Part of a small language model's weights.
Training: a variant of Muon for these matrices, 226M tokens, 6894 steps.
Each number is 128 + 32 x the weight over its row's rms, rounded and kept within 0 to 255. Layers, rows and columns count from 0. Numbers have three digits each. The size before them is the row's rms in percent of the matrix's.

# layer 10 MLP up, 1024x256, rms 0.137, rows 655-763, columns 0-127
098:115181144109131136079209105172161132139131104108186134112132079070120125098157151094159148129170147110181101130160122170149143115118151082122173137139151137149128144122100176128123188085166102155070113157165218155170108163072155136111129165118161139126103082173131114107138111100099100110131098116160086123096073110135142099087137116145106126098160145113098129115098133168018139119167
094:138133153138147123133113155157066050145083145085114156115140141117089167080095162108154116091167133180061081141081168081095122105169151123135106117143106124154106114129124168147095152095096103099108146115144156129110092152158107127168166195115148139148095144114111144112071235115127146135136096216115126089189081185085179143166134147147135116128105172123104084129078108126182123159117
103:130105119122039138111144148138090108181162161101070138128178130131110090114171131102164116186143188154130123129075094133127124153118123154081156134177078105103126136105062114159102096045180145176103118138108161101153087123106093100107146157126099127149166113104181168149140158141174153128059194137138161129110111104187156095089111123128135121082169132088146116117146135131083081138126
093:116088107146114129157140137163089153149139162090117155166192137170135112132178098184108102113168154093145105115164116136097122119100133111139090112153112141119080091185126091152120120136150094168185153117130207101149119105085143155150105105138163143134134132154123131162099101127178224121123098153133119086114087184205171085061167143145116118120212142049125122159138107172122088163061
102:073083078094097122096171149076130111158067169131106138089135114114149087140090135071140161131099151121143189138176126128128130198121075120136127112052113118161188190148135113173113202062137166135126128094107118094102129142148180155121093185115130153142066139172139102121108064155096098128051043164102128183159100194131133091093112169146171111134167177156147144105165135115168081146131
099:174070147118035137150125102135127107110091139093119097173081100169154089092097183161136159159143188089129148109125173079127171129092136094081135133116099117115104104085084142167131075116122157153144102115113140122092149135118169140145110120136100150145097162083125133126124163108167164131107070096182151109163096148070102064177092181091084167109092157152178166152107147142077100106155
101:111135055176159097102102135123148173134127119106117146129113091108149172128096121166158173131174092123063212127143138109116110111136151079182094087114101088124158144148162132102105158124114171089087116129144145175109083112144120129131132092117126154149129154101045162157061106128086131141201094111102129162134043123120107145108175102180117161067119162092131159125140071133138178103142
104:059155160112153137176114077127180140107128156208138089118150153132158151115119120145149152197064173093122095142084089091184096102174117159163139126080176120183095141088117132140121112151189119136181165156111077088144122119083110182103099094148112163121114176130096134108131163135175113145109087144129109083143140126104093165165117240116104119127121089139114085082121160100089101118060
104:092110112107078147155108042112150146137054108153098175139123139059151171144161115177084127124092095138088127123125104154126137102133097158087088119140084133156165153090123105126121135099165138045083097164209113157158138103155162130131161140128133107134106205102055130143123102119131148117110143126204107099130083183128150148188125131080151139134116134197133157097139106097146102144135
099:119123168149070185079111120116130101152135178108141132090156165090115142140087138101108103128131067160159156114174107128188095125113097135039182111146133133140189116169093091093118094096061160095151098146131115108153156081117174107233092140147138063128114105160130110185101132213115085159090145096134139134136109101150082133127138113130130144157117113188118102165149098115068172189195
095:099115097133129135114202145090086217129125175136179147174135107146091094190138169057119125157181140071157147160088143129131126083198152075150093135087175143089098110122092127100069037149143164070117133131181172163123169112068136111122097127113117098089145116139080112174059098159129145108152089157165098183169114116197159109094129048131153096085140138099153176162140122115097107158102
111:080084096114135165190126127148157102083126092161144136108129198146106107139078142138133139134179138110160125110133102196113135081146063143169085077094092085148124123094146124144157164096172137059161129123132214097086145095202065075123150126122091139081097126125159153161145174071077073124140114095132101121099123126115163105134168064087103143132091131134156104152105124163092134134116
097:105106095182125141143144145117082136091154200088151129174147145133123163099079137169087128097143113068088148152099149123094176108088120169089168141155083080106122127158119186089164117140203122113123131184137084119094169120136138140077102131144156115088097141171151124230149153130151124121151111103186089124158093101163140102126114146142155098140124103086140092107170136177126124104101
100:160158147099073170154122101180141145181123178194118127171171119109154201192041148140144128140131097097153147149202092147122101087154088144057115107089176150130139101121108151145083161140115134174159163185143145114116104177148048103103123092122189133130123118164137149143138125089155175184129084091097135139152123079142114123150134221142047112177086144151132109121119157098133115108186
096:171142097111104150125186151085111138188130172141131137112162134152147117155155124135147161093117084100107128176138155100135126111131091135230114144101122134131127067154090135098151085156127134143118171160148136115147115071168156082098127159149104104156136088178121110155132128061123199115040150103130144112167157177161154111140110153114062130095162137118116145140171121156168144111156
099:106117109124114142093175192119143128098099127139162112121144120200143094120127159169135161122171108180147122166161153166069164197189142133141107120072130118171134155162137092081158119085067155062183151132140122149151095162108123121147160159103148085070071111121183135137074131142108137094070148144107175117109091142174094157142204080152077130144098081123128160171118105136166129146088
100:106110094122129149100146177114115141160159153098100149137159023053188091184128085136154149138051138155132108161160124144107070100160111184136167158098090167125028161141097109083116177126138168111088077185148189119107164173144138128145139166118146116119109115128134161121113129163115118139085148128151093073132092158112127165204100162148150097159183072121123168132134109134195077147064
093:125145089180176150147119099096181124120186094149166102139076105129132115121103132116119092148120124148098088093147154145101145175131140178114105170152147085160134103141102110120098097171113068170157079154122105101152096097151104163121139145147133113100102097123157045082183142068135123104057174119110136125160045156085186146146107095109124115101127057112155112164131163181073151134124
097:124121136122161092178159142074128146124199180111149169167166118133135108176154119173123108118127134106121100158145090141092100159146123096116170118100085152132139135122147137122098139079196157139104153051117090132167120138112130138087146105134127142115117125141160130157090170146124139100133150144066108109136143118092098096119163186161142181165115119099118131125148072104122095176179
093:103153100101065146138154143089055092127149102138127111155150132114147125068130131108187099095132120127101087055106124134114104092103128116117111115126161166048163120095160135161125149092152135109171194133107158161129106105166103102089130140142151149102108135159163137096191151095142119089125149113097116137126078171123145117093166141164096107134088126072177096176136065106147124123081
091:119091172097033081085163077126142099144105115090150163098099118160114074105162109122155148104121108156125071149098184146172104158137132183091107173163123125110124127176113109129139091133138130109138144171134113203198201113094124129134109126121083127119126118135100110188110138138190128080112190150117080150127126157102194138134162130107145126110149119131053197176167139106133156174129
100:157120129144126131155150145148174115100188108185127160094140125109162101161167174139094172174122086145162166155166115162175151145113139121093174083165132136041089117160118103128137153154097084125121077128136160113135105127124078169087144116154148134105143109108119111102198126100068120114112132145166136060128111129146128143142161119075064101144098127123059152085060092139127110145128
098:071120106124099163099192115086125129141184134140105144118186130128092154095127154119093071066148136105153115097104143162116073142128182106124066123084086105161090100115091168234121137139073118091097194156080131117064131123117129167130152136177120112094109132091138146082095111160133083170144130120077150196106166120121188135109180150155088114100141202170115143186110217104114077151120
103:123038129172126144176135113141136140106129132135138141155107178105173080176153176128163138113152097071113139154116143149112155134164105114110150104173061138111182118135119131133149169113195096106106153152145129079167059108161108133099216148084149157096127126128109138125165124156086157120095152100111055155145146142109125130200179179092163128118128089128085089072102128167090144152126
100:137156071118141099076115083146116165109147105154121090163163168128131113165201090164166121076146143171173133144144103170111153111113164099125114082103125164148131144139098132155101102088134138114141140100076113143156128136164094171089109052059082086156147169074166097091137086174085141131075141138114140114133115118130130148142098105105121152135083126083170111187116103093082117187083
103:162132124156110137125098080104135139124135145152159111140131139111173198127167102130167139133106142103075106111186148126062093127122134146166191129114181117142125114148167165160163121126156186169148112108132183141166122160093143125165154136124143141129125102150115110107081148133138135106096086136162109116097152093105125132193143095087178083159133118101143166186146089173143176156126
105:155129097080153188184145137154128151195094157165117149130134136111109113091129135142138179150082082083102153128139117182095142124074098106109122148146121090109157120084135159149095146100068121148186103148135156161149165130154165076147145106089104150125117122082122100154157132123147133154136144139173145172120172145097152132126178129097214132102144163110103128061177144125108152129137
106:132157103092108112156128174086129108117131084073140084126176093130139155181191084152101111122153178168110081116096093117131161102144186110136117164165140147171155098106145051149060113050108187110163093147107151106162122142154164154150095143158085123086118119122081112135117146117079112061102129108097174139155133149153104132052128187147138155164145134187130125073104170124075073149126
101:092104103106115164078113143203111114128138125064100167114142158116135133108150061061122161091055133135109180173103143162055132147148156110126151159179113087142092126121142151150116107069189110144118174169163138098113093147147193142152097116093076139194114124161107131126162177149127101177122162091092121137133176093129140116118145171121222137082128150101194170196125102103100131092103
090:154140106106096099170063139092145087149165134181169163164140079090198122127108156151126136125091095137125206124072152148206158138133121102075126148170175153167076126136156089137130118183151126137119129133159121116131155038135103173097105107160137127112136122160065168103070101104115140127139096187146141123116142090143128120129125043132139105145089131184182124159141186098090029095136
101:145161097139121111146144126126122123093065106124145147094086181162108133103152112119132122081123089084118139157163095147133122129169113153141148229122098160109165158157122105173135156174102125153121068110157119065077073114123182153109176062081121157121131086078091147123085126169093161078128130087094129152109087138142140101098139148090150158078193051124198108071105151141171127171130
112:095125072156160142116143104140123146166087144158141099133139086094130131153122109065169211107138076099108168094151159158146090207115141121097145131193198135121066115157100138074103068108167177115154179187119081080184113191163113135116098139114130140156117096164108158112104044120100095128134102162172105119139132117155116141165134141145087141163115107110151099103109130171144120159137
103:160170107142144114164110087132124155119153121152168148212173105057197122146177133141107121118081143136106091112110157152092087088167135137095126100071129184149157106085123155098164138157136098091166110153099152127160083190116127138174155148221174128086113142124153132135148120118123075119073127129151148136110146160104145070134152100144192129160086120114174132184143152178173144101132
099:126092097147153113132111067191145129118131101178060122093119158062165145073133181119106111135172229176064181085114154148096118099153067084122104145091149135124100112171174090103134166082125100161122139077114142122133129115187096078158120147159148135104084128086164125077118129168132109080111176115180153112082131113113091174148103129163147204112126178109088165155157130126131114128090
106:132110196142121094134171171087138158059160160135084111093150134155157084126132115127136105104126180145167116183171144154106133117138185130167131121196128147155164138072058147106199121119123140144090103093149159083158097158146183124135108100151087104140124138191119096140125096102125122140154087146077159144127114142081112102133128090144182140155142144103191106114083114102101105142118
088:174138119212106167122135094113150113179112109154115147148123116170128165133081085120131190105089139127101130124134080053174184116061151099125110161101186118231105103180104125121106159143121135157168107138175167128116082124123132153146133128140119189130121129133132092126075083110152146100164120187126117130134099096076173084128142111124092142213155163171152108066150109093120116095088
099:169089137095139099123120117094115079087104116087078118115145118103096156132124117103132114121216083161147133129139181142141161084211121149110101137129124204109155113147132079133137150129084047131123129131109144069164151139153135078186132080140139145172156117131111135106197122163103108137101151099151178197130190147115129154079092147104137156195098092117177180152104139111136136150063
090:170119084119154138120129137141104102124154097110102152133141116138151100132088119189089149183157056063174140170163134160103078159152152110133113127117116114103168132111103076127167115136086146101100129127136102124162165112117124151093136093151113151109098123120175135125132107162105135137208198126132130060122107123120097059083055164110188195167093168106158108143096159083122186157103
099:089158163118141149129145163084100088142163145105071124124132072089122126172096113126109160143155124140109157114081093099156111125063165156151117102116157226114071138059148168088150130132146123127107109121134155186132099082119157159104110127118191169146151115095129128163122154158135143145172105157137121120087085104170109177128171136145125169086184169116154152094107117131156153185166
088:102161122168173113128111096086110115084143013141080117122129171111152138063165038152126110067182085083108123105170099137154118087168110074096105184106140187089123082114123174146138103167137140155092155195141146159133147137081147146173126111115104123163112092137107140119125095106095106109121150122129145113140145164122086151064142184152113143121128144122216174128121064088163089152134
089:069162091144115181175135068133045149161129080080115128115102102114173133134092137172078131136146116145119151135097056114123081076123097078156149125127120126085176082088146093089111090140125118158101152110144083135169097089101150140120088158114076155062168149160148112197171141069139165086171164125125123152123116133127117197105133100116185116109179087144141160150115139161118103095145
100:140114123128138134129163068134172138129076092149121087138137154107125169077139139094054160172085135178133126103115100106150093120149088130112139112056132137215151099109147125130146071125153161055121150126118111148121144095152147083163153144111133109143145104193107104067181152115169162131181171133110137181124140116166137122125111062159123149112146138079081099146141143208137174149136
094:172138185161141175081126133050088116069195191168118122071154114118116145117101081106131167102124097126128066090119149116165135136099118111093117127145112123047127126117116136140141140092026104105135110094094076143094132180070132141112197162118068155106138141110144129132140113143129125129158168168143110114110139130093163136149112141106112096139142141103127089093162125124070169164091
106:127057118146082121148129154151168115145111130144130145071101122158078099120146155163113113138148104085082135112172086080129116182160136154145125113116059084080108122108125160150189133120108142088109132094122150133108138104130136179144109136094137142101111130177106089090090069074133192060118126143095156121197163118157114189132116170141111145155151154119161169126150132077108155171124
106:074125195143129153112085122164157075147170163095084117139135153141148096053091093124124140168116102181066164087141121105083172114119130102117132121103063152113124105103090132129106052151133104079182088135154110083124130112154183164037136113187141077216114128124113120149143141080080108135116157091118099116110151150133088122160121148129154147142126116148178159183097137077144138138164
109:140077112114117214089113133139148107168107117076131102138145142130124168139090147139182140089137094079161073121120211082171135080162145085108154166085135095147098148109136104107114202133146122193170145122137094115164139174135177115123181101112106119119042129170115135124153134113112111164087075131114135145113143158110123140117166197116108128154159107093163126093139151125149147095143
103:136106136092127175122125124135077159170093109165106152110146171190127149138113173133202124091154176194120087148169104092131108129119144155119159130188144161135123179081139168182154152158103118115086163086123172152170116077113096149077107126123160137100085157176109184161142158079118113165139113225102164131117148146136151097118135105135141153158078135140084138088153141077178148188119
110:102149146106135116130133116078146067123144134156022175136124102146079115179160172088117171128089074104101202138138161143175075113162043144193143132116150156100132123150112105135114108136121132185149080097114177141163172081132119082107200049127188133141176114117104150165088128178132138052158163108137100145132121127156164131126190126148140142141073130056141090148126139133094136137098
103:111112148164130157091128062134172119099129125153135130130116124138155114076115152124131100154074152114148060123146125117129161110124144080109146056079147107133151154203113139182153181165151172140165134121135122176126107137170144130114182151088109097146147158151102125113148117137086136150119141081082112074140170161125153058019145113137095107199072145141092089137125124151094154193138
094:149142141162100135083138057080162072097155140146196084168167150040164107113075185111153126106180118075201175150119113151099126124135130084156143122188112155149150120112075115123096105148123110165153122188131103158162122160158079051192109095104131145102131169088135172115153141122147106106084097135123071125128117201150144109100117118193155147095128110085096133146089126155115105115191
100:083162136103126128171128129110154150151113128173176094094114107162148104155157156076094143132145129160114148104106112144096111083119119110128114176126093118175123094140114069068142115115102117119128126179117178100115156148138146131145119113168184184148134123075139099164117139111140080119116090113152159045125180130189116170167141110126152119121168133148134115182101150156129056060119
093:120124134123125137117129137113185070117122135129067089075115168133122122091112143134176158126155115124117131159103124121101161147147128042107136101166141124090081120124120165156109140138201122100175127068114144108123109147151147091150118105118153100081179102116160105170123127120070077141125142181162152149176179119105159127139106146119114148125180120132159092084136159130130149114157
096:181179143120059150109139146042086136206146134117156152108131132135110092145163085108138160134132127141097149141139139119137189106118157175109145166151158109139114133090125104126156112172060163150134108161079198182124118124147130083189209113118154157108167086074189096140143128160144114116160140169173143111126093137171174158154118123107162096117138109147117133116136187141139128078089
102:158136091107137148112151133140174090090112160195120225177131165122145130147122106155072158094136166128175138121146159142118088144158159089062116106072105108139130095169108159101144089144116078180129203079083155169111134138157081136116172123165122090209150112139085146101135103122114069060089137156146122136158115095103094156181168194196125155102131102147184109090117102118173136113164
101:090113140137079174147093123129116069143139104109171158079123152093142111154061100119102123065127130109096064095158137098105101152123213167138137131148126111103153140124097109099099092159230127071143115153102115127135109132118131100183181116130142127106100112057120086129089133134147155072133144130134119113133242118116137139229113151184095137117077077131116129102135127163134191150171
103:117169082068165117152098130089109078108147123125119171080069147163119151134129130127163167080114109148066147149130144143134137161171117129121092095082135070069141129083149190110115151185128108108124149048110185127133124124110153173102144160139097119133125119093131129154117179150129124100114108121115180141121111112153108124125105102143100093119142168109124135078151113153077048159148
096:152125127119121123153134144097187047054118153126158166081134171164098152144175098154102091148130144189158156131087205120102072117181098079189124154151147178099150111165122124109115090096130164105102116180146155100128091048111130154121139154121121107085142171119160142120089082094129087063113063121174117131104110051158110140125115143119150057160101142192158147126122136071163118099143
105:126185141130130087090208114190114184123130173201091115120084128153108091147163141168083142132215182091160078102097150122075110144160147145098106148121097184152151097167166145119210126123127123130134119118177148121171101100107110165145141135118078075143138078148064137119102125133089126126131074114132148157121130111182133160160155110077073134116084129158084164130134092069139127124134
097:088069159185145167169156131161135104107122177136102096170096074163123105134092107111122157079080130085139074089079104071108135095126141158071104111144077135128102120130136144092113142088162112081091151087095157143127117118102151095155157149106132121127094112123130151166115108122161108105166131137146112107111170158089091124171158082174152164121113075141183115069112111200107117164113
098:160116084090130164171144098136120169125135114139134136080135077136151114066081131132073155158092220092147140117172106131147083106166166154149128124104115151172186101111123150108149118131127146165172123143115121118132104136182119175179205124115124182110127152152172123132133102127172134142123204085108122157094187155070159094156201134117161173171105127179059136134151172195117143061102
094:121155114110122153172099122068142131121121096097139142140126131127150140124182092117138094007085104143118115158109128163156130181105110162106169133133081131079066134144082127155137124097110129192130137118103102159143133085094201051176107071148128154195174070189155131152104097129154152082085116141116132162098124163120060134174152150081126095099071112166160131166146126079166137154092
097:143123079162115120119125079086151120163187126121036172124132130137137115086166178137172181116140076108148053099118113101129182132160140117077152097068132142147110123078105128086123122113122093132069123119111089038148183137120168138135138133123174129053141143076126157100108093173113119104096182127100157086134144126112120069152064118157150210152100206148139131114089089106107147135124
098:113094103102168108154136125171140099118174151127102090100119155151139104105097097151132144116162120121077167108111129128081103120175137069130142100095150187113146096144113128124096114100146144096116183149135118134116092111138128148128135114121103120116075114098199212188149115104075137169130145110069157116122102147097173137134111163100095093072188111077137151102169179102121096139124
102:110065132095118117093157124130102135145093180078090073140126127143157125171174067137118195097092088120154126151101145147131166154152126123146139125133095118173117146127126115145178123091106118101163088109136178135131107135075166088136127127083141065109186134132055123101127112109136125151090163146083128167114101099191109153153155145139115086108041141080123172175132189107148113109095
096:123115176117103126178080141128068184145154130094133142101129125107141147089136125104106117111139131149137165113155065097129096053147096142104109143153144113080132133123119195103110133118167133126134117105064113092184132100134138200162090173119142142099118133147144114168167135126140141141116115160116122128114148123089148144136177148074131125148093154154081163122143136165174122135118
094:129147126150092164216126120086128085128087163163159138063085145115129123072133116092139153187140085121101177124132125128122091143127129153154155163109160082066120069157121132134152063067116155151133081067070212097178110164123114109144144138132102163118099132171119136183145164119140111138145095145110104178151125120145139115110158141156123100116147090128146129163148104068109120136069
102:110149125129132107091122131169184111136134160102153112178118125161124157100176136133118087149132170180151138118130203161142103090121122138108110111113068148090143128091122106131112164118137100100146092100114167084141115131150094112094170124149066154130124136149096137129091187104135161152125163101087153129096149118084128087109142108143113125137162150118144132148160078158100072130162
102:107105159118161169103127103158149077128098157155114138146101150167117134086143121164174033166114089141136170096152131159123111110210125149118111105093091100162147077106162112087163122160159087092115131106094135070093156125117129143147149150148146117092126133148095099170122175129089100090133178085076127112145092138128088129172166152077126139113202137135092105091128127132148151222083
100:127118129122112117120112129093132133052098175142144148156150084162085054055135100153121114127172095145095129127125112077100139104139145140115101144060105134089111138123068065120151122135135176122151137158146183126107122117158116183138107095093154164109178135105100143167054125124125126112123076121115110095166196106167174188153067110084147096149137096131111100033117150075108119093091
094:072126122138135130139086133149215155125087133134071111096123115116150139148075179093125095115126146105117144181104128108111076134081174145156111113085139122144125141111121120128104138085090167116126101130063150167130141093071160101145164106171093091123121136081096152127156177097141152161061184108093093080136107131131160083107101121157173155098167156122093176146137093149095108136087
101:098069127092138064102121108114141106057110182131124153146127172111148153134069121105134186123130094101123133115089155109168113112137045183147130092160115128127095123082104113172131070120131115117146045140105168156126144110147118131135155130181108091200160109093105170182126185116059142161128122140143124134150086159156148131126132045198107168113108173140115092137152153063141101124087
095:177138130097145131092153165094165195173076181103075116112177147147135049151097093118099081111150070154122146163098114135104143092196102143136160091105076174104106188121093159083147133079098065165137092139090105158098134108107153100184166118119157102104163111076137044105126101117172155057097123133142149135167141121135092194095148190213156157094114129143192166148085126157144119113143
105:115194163172113126069130088110141121130154105148117138127079075148147091117115119163132185097110158144151121123122152062151097064101153096130155158132156127127200121088147148124156103081078180133095118112130176068174097168207113127174137123116124127156164144152094154148125159133054107168099124169127118182133137065103166107143115115134125119129087164107120101179108149096181117157147
103:158156194134149122108149139138070147086092080117195108100146114160111080173154193086145145162142160154137143134146150162144148133104127189137125119121081129142159165177124154124092104131201050162121060114129178180123062075081068106115114105161108125084138127090164105085158083134125141102147163084105114134178150158174112089129074140085079140112167048088098082094111145116157135111122
100:110141151144144128100155158145131055146073139130036070112124078116143098120156146150103155150108077186135137118097128162139105090068131186127139119153154122086134179109122190188120123174175139121172199107168206106151082142095118103140083123155141115143139091119104096090109121139080174163146148141115150099068123146193167097137139123151120074158129135100146145190155142152158138186119
095:125111078107100121093154120077140105150124073164144166187049162145187109157160112108055132153087111150176132132161136095081104100160173100118141136105128044166104168143139172127133087154152191152135125140110108138160118107157136093178136059068125156148147125092152138103152144146106123131138057141113120091096093113143103130163124098140115165181140098116143096102114108132077134155156
102:143139108120129134147110110078087106170138162132153095127161096109097176158129152067122111087172078160138169101081125162080072121152136107145162145135159055166119173101115165080119169139106126061158137150148123125144057144046093070176144135134134172214142062100124114093093142144108148085156166193111159166120150165099165123076153082115124144115154113182171141173142082155175106105131
106:078160159176146150107124080152138084113088105103082130110168120120141177108137199103129135060169167154132130158172097116108111149129032112114133070169125135059054152162189108131114174139120145165125148162085118164165111090140081113123093196119082098097128103112127121138110159144166151120133159126141131140154092134173117173147155201143111127134145123077099185148131162117094149121117
099:128110140108087152150123176089105162105110061108226123128128125123100142074137103069096153142138149053115173130104147116097150108124133097097117131165156099125138123123055125155069138109150157174195116159152149111088175103185169164104164114100168119165103130074135115152091113132132105128134229132107110130110117095130105157109084098089123067108147104188096146123082123146084057097154
098:158058169132129106129138142103098140075104108174150124138063143111131209178108114112154107073143120166115132145122103192079125141134116137154127152158078107168137135185105098161165203189166160111136139147130071191135116150113127138055115085071060115069155162143120160139073143132112189116162169196160137121113091095085158147119140158070158124204141211095174136132133070093149169121133
097:100123132101154140104164114166143088175099151136157150084104151148118140154157131141144099103100079173135174072131160120209167134136098183178168137113124141069095128134110136203151133142162126125073128123164138126132146117115141163100100140129122120129101117161103138121076100126157133175148075114089100097117127119134118109141167117142124075164096111102116127133069160119085076205137
097:175099102133126135181115045128180080079167161159147152108166152136148123085085137150112128124166147114091149126174112104110097119176118107151142151101139079128065164114186167178167178133117107178112137134117087101114165220062160180070134061132120078166079130124120128103146150136181119156146121102167171134143127102063137086131137130135099112068156111126117083149195131115116081092124
107:071110086093210113098103131098136167133145121159133171170124156139097105108153100119128045164084102141100163192150130171112091073148112173141168148157131135149108122162126096132096107128073136132192109148162131131135080107125122145118139125189067127115077035131129126124128033112084142109151181106055121116125154128131127162146087067166170111108143213104123152140142157109159080066128
106:103113077142124140070131123112137105134082150102119113072181089119152107178147129148130103130195147060176115105147143147128104125137156151073185136060098137105135122154126149148161086102094204082176131107091061112123113117133104067144097126179107087120114100083139129134142173102112141067125137100090095103104150113126133234133169098133140114064173144171117125150054144118091086134044
101:172175140107114111076114155128117111124129107144078110160203116104147174176118097114162117105162058139094227107118136156099194135149142115193099092151094074167119101166150107125144124059196145164148133121111109154117118129115122204117170087107122135146083153171113196155112124148126100178098103196141159148180180152144143121106102128064179114083058180090135134143091164058119139098100
098:164125103095147121089122087113170141056101143147110180124161117101141132157131105134128163125127138149143142164154085152143123132151151125187087062115178102115174119107127093148149166133108129143139140210162083110133142158146095116115140158217088114110121170052136163199166146110144097171105162181044135156040172098118194162129102104171089133133095145087105142135074175113143155172163
096:120098133132102120087153158124161136089112154119102170196119153094110113134101146134150070048090198102101198135137126144101148156108089148131168099128170152151124116140119134156068119125101129143144143078153172121151125144123148119183097154125084104072156101148185170135180178136128119144181192133179091130170091136089062088123109121163159201108158132095136134162139110132172194100099
094:145184020139073137162099166123183121091148127155189166153134137176079125163104117120142140121163144129099129070112145161138088150155107106148150150111123082106178124122171124075133133162107160109150180118103182192085056092114118199132157078107097113031110154144160089107126111129134107143101083144156114168085109138121100062128151101118159124127129115132111125149111069083094093150160
101:124145156125094153094121114164241076151130141137102100132148143190121032141062080178139144164142093139137134135149128116118118126152085117121157121102090116105094130142134117134144159103147142103188100138179079138107171135135086157066155088140110123167147110063149130166111206090134133091108114181132089119151174066089119179104124156137073165109085119121118126124120109136108108189195
091:125097133149075153127158133148172116127121054173102171072113154145067094131120027071138161156182105135151118114175121093164174132170125118110135110074187114089124097155160151154139145078076136130159094206092112183142137137134155142099133103132155152139115155084115163163083135135104145119184155084184091123166215141136135096099150138179095130171123128095130141172170091125126116093143
096:150123087147125070117012114113159116157138118148106171128147164128150172163165175168122081111163107085143126209118109133123100140118081147174103102128089179105116162209094143075123167161088124152142110138121143121110129037093106104177142109114131206156138084148076124166103097111106154078114150156122140100113158150144151153106116109124112172085045161125213130123085185152180136134123
104:188076096094156094195092105122182134126157091123120147118143109157105128161124137110112108155125085131103105134095119153134180149130084144142119085141129094155088129066075135105156102125141173079164146149102094115159137140122225126123103138134196097138101073167110138134127093078133079092094093137128167146137132126114161147094039135133125124132079138086130137112126118108143175075167
097:126097143160208159118164113160083151166153098118093153143127127120129107209164087140078139164144148142179152024121080179135122146148160146161096150141091097132114144118096140136122122072128120108123114095125123121177125050110205158142133072187071102118130101135132168146154087137109069085150085166070136075129155104161127149176148136117115137086120121098088134142173116128085241122083
109:120173146139107091115094098173102171137132142119138142117172124128135097108117142157109193115128128174107059075153147115135130072146148126096130094053159098090185148100129087218098093138145152083148087132105161091105113124135087092095187136127141136200139176066148118053114153188139102150144085137172142105106102155133169156123135138166101142089109137088150126096170103098160077103112
099:129150055129133169093123155185070155115086144126180154080116154164170213149135162159165092172110145087145098122118144138191136102129127083109157158151155053134087190139142113096163156144138160106115095072108138107122143091159109181137120060148125087111142095108061185136100146158176102150120097144168154119113138215145152082151162166094192098119130111116100143180119172133048142185178
102:113096135126099172165155143078112138096087151137139114089121105104153112139098102161037183131178148122092070113144121125133087097122102142087116145105122085110126144126122118106139103099125089132103119136148136122165120146178206101098115109194132136118104134132157170153139120167091164120102090136155140108179122128130097085136107072109076080104173169095121117152089117118102144088137
097:115118122142122048104134135125130099055069118181109135152159128112067080146139070187170130113141091089082135106158125140080134108141063109099107120089179093098093166147162175085082109142133106112072141144144080105155125144083123126136128149119112074132184157098085099101082141135105074084118136132094116083067141144095106180136109098089167089161132082110156107167156187173145142189105
099:121115095115080083080135112079115098096102113145113126113172155106107158128117155101167109112116157136152178125125101143166132139120138124141125077165127152095102082152132102145172142131111111132075150104187187165206082134185166155163161164142123182119118142142146163146118136101158121125117110095145102124111147142130150103167121190123058099161091158051121128142056091160135089158150
098:121103138160127137149154098122116175171124115088165148102135068167100078122119142156167061143150133179141123154159123136149158092101161159191126046168132058102102130089133185116069099125088194174088172129136113157083067134141164061114086210141161103123117094141124076142111106186114111145164159057106178089129131131093136156105124157138107144122129106158111125129107108121189090122181
099:162138121131187202091089132123126155111118172153141129113138115165108190118124146109133092141130106127126168102119133145116104125184138118103143073154123152136091124130100099149129150166131148097124141142086117173107122079097084108135082126093133148116099120132129071122109056153158122151153113149114101079110144184170149183138053130121167097188127180089114243153123107100142156146157
099:140120105143131135124145152087124098178118154159170200125152163171115105102119060154091123131074088155132139149115100173150133145139142186127095158128113160157161141131119150143123153103137156095152112145141123089177060128126122065138157129142094071150128149103149112150105085168155148109143170150193129115168126140124106133169108161111113146116126113205149140198151160193117063127125
098:166143075159055175182109088106131129085132137096144115136136093115162098186061135085075111127159072111145123122125094115170157143112150154093121228083217121110101147158109142099161128158100165130138108120113164096080089141132107145123129086142077081153059119063147124119103062103059149140128159121114120167134182176153101145099101081129113170070081162143162076155169211140194112119142
108:110131082157140126131088108122115110132085130145170155146140163114112115139145144088153115183144127135096127157146129134102135093187091155118136117125130147148157143088160199129134087180155076080094124107134131080130143171129159114169104178103054178146113131130145167130106137121180104199113096098088122121201092127139185122136105121121103124140128111152141121121121080071000104067174
099:155132085133216126142116114132134092056131132126101142118151099130195092102166143081161108128129091129135174125109171162167149127148103159161132160112104167149109133153135109150126144111092151148122157087162161087111107100199079062057105122106130137158173069145130139095146096133133137179157148159095173180129077096140153145128142181094100204152153123112171177055140129124126149117180
098:139125075205145148203115091085105176085163097130090158103122098099118137138152060096147117138129132187134156177101166088111083129142165104137129129187128132118168141123126113086137120135101116168092175118158108175136125150116123164110072127097133113183120162146136101125129110104108146110108125139082147169053137101143104141067099121164136190092122137113120106174160127209138068121147
108:180170100062156110086132128124139106084122089102091155126167148091103142154111093120107092089118102113110104106114165166106168101135142177206152121138110056085093129138157131117198166141140098104111100146157141082130161088148105118150100155127123125108155162101111080120145141130097127155125150116106135152139107177131106180096166119122142182172167154124167143102042078143105113131166
111:091164073091089145089131151099116156115145154182160124125147107148148128125129182186149064155156106065181107195147101145168167106059132131166099111111076107151093168121170115121168132110075168113107094097116153120118164127132085192155174114157110144105118085109109140140107164122139155121116198121152146143140078101125127114149129158102104096181152110090103092164124098093123132144129
099:133084139193051191141090129152163084071096131120140197088096115096118098086146118089064108136136132111098167117165108124064082149087096135114173150136125134139072155115110122186153142087066161113132155088110115154177153150189171188125123131099102087073132130177050152086115072071114180171054135098132110141131158135165097101103155123135160087080113130098137061155115121133151141149105
109:126091115237119178200123147059111172145108134105138165191127156121147145113108096196133149118069112147089182124100110117147108127182080135065065138099096158136130158139142172044106141106137116173171071158092092094157162148134179145181130147096146113095122109085131084104105181106129145062158155091164096165138141154119182114142096154086163120109179128107158145178101097136123217142142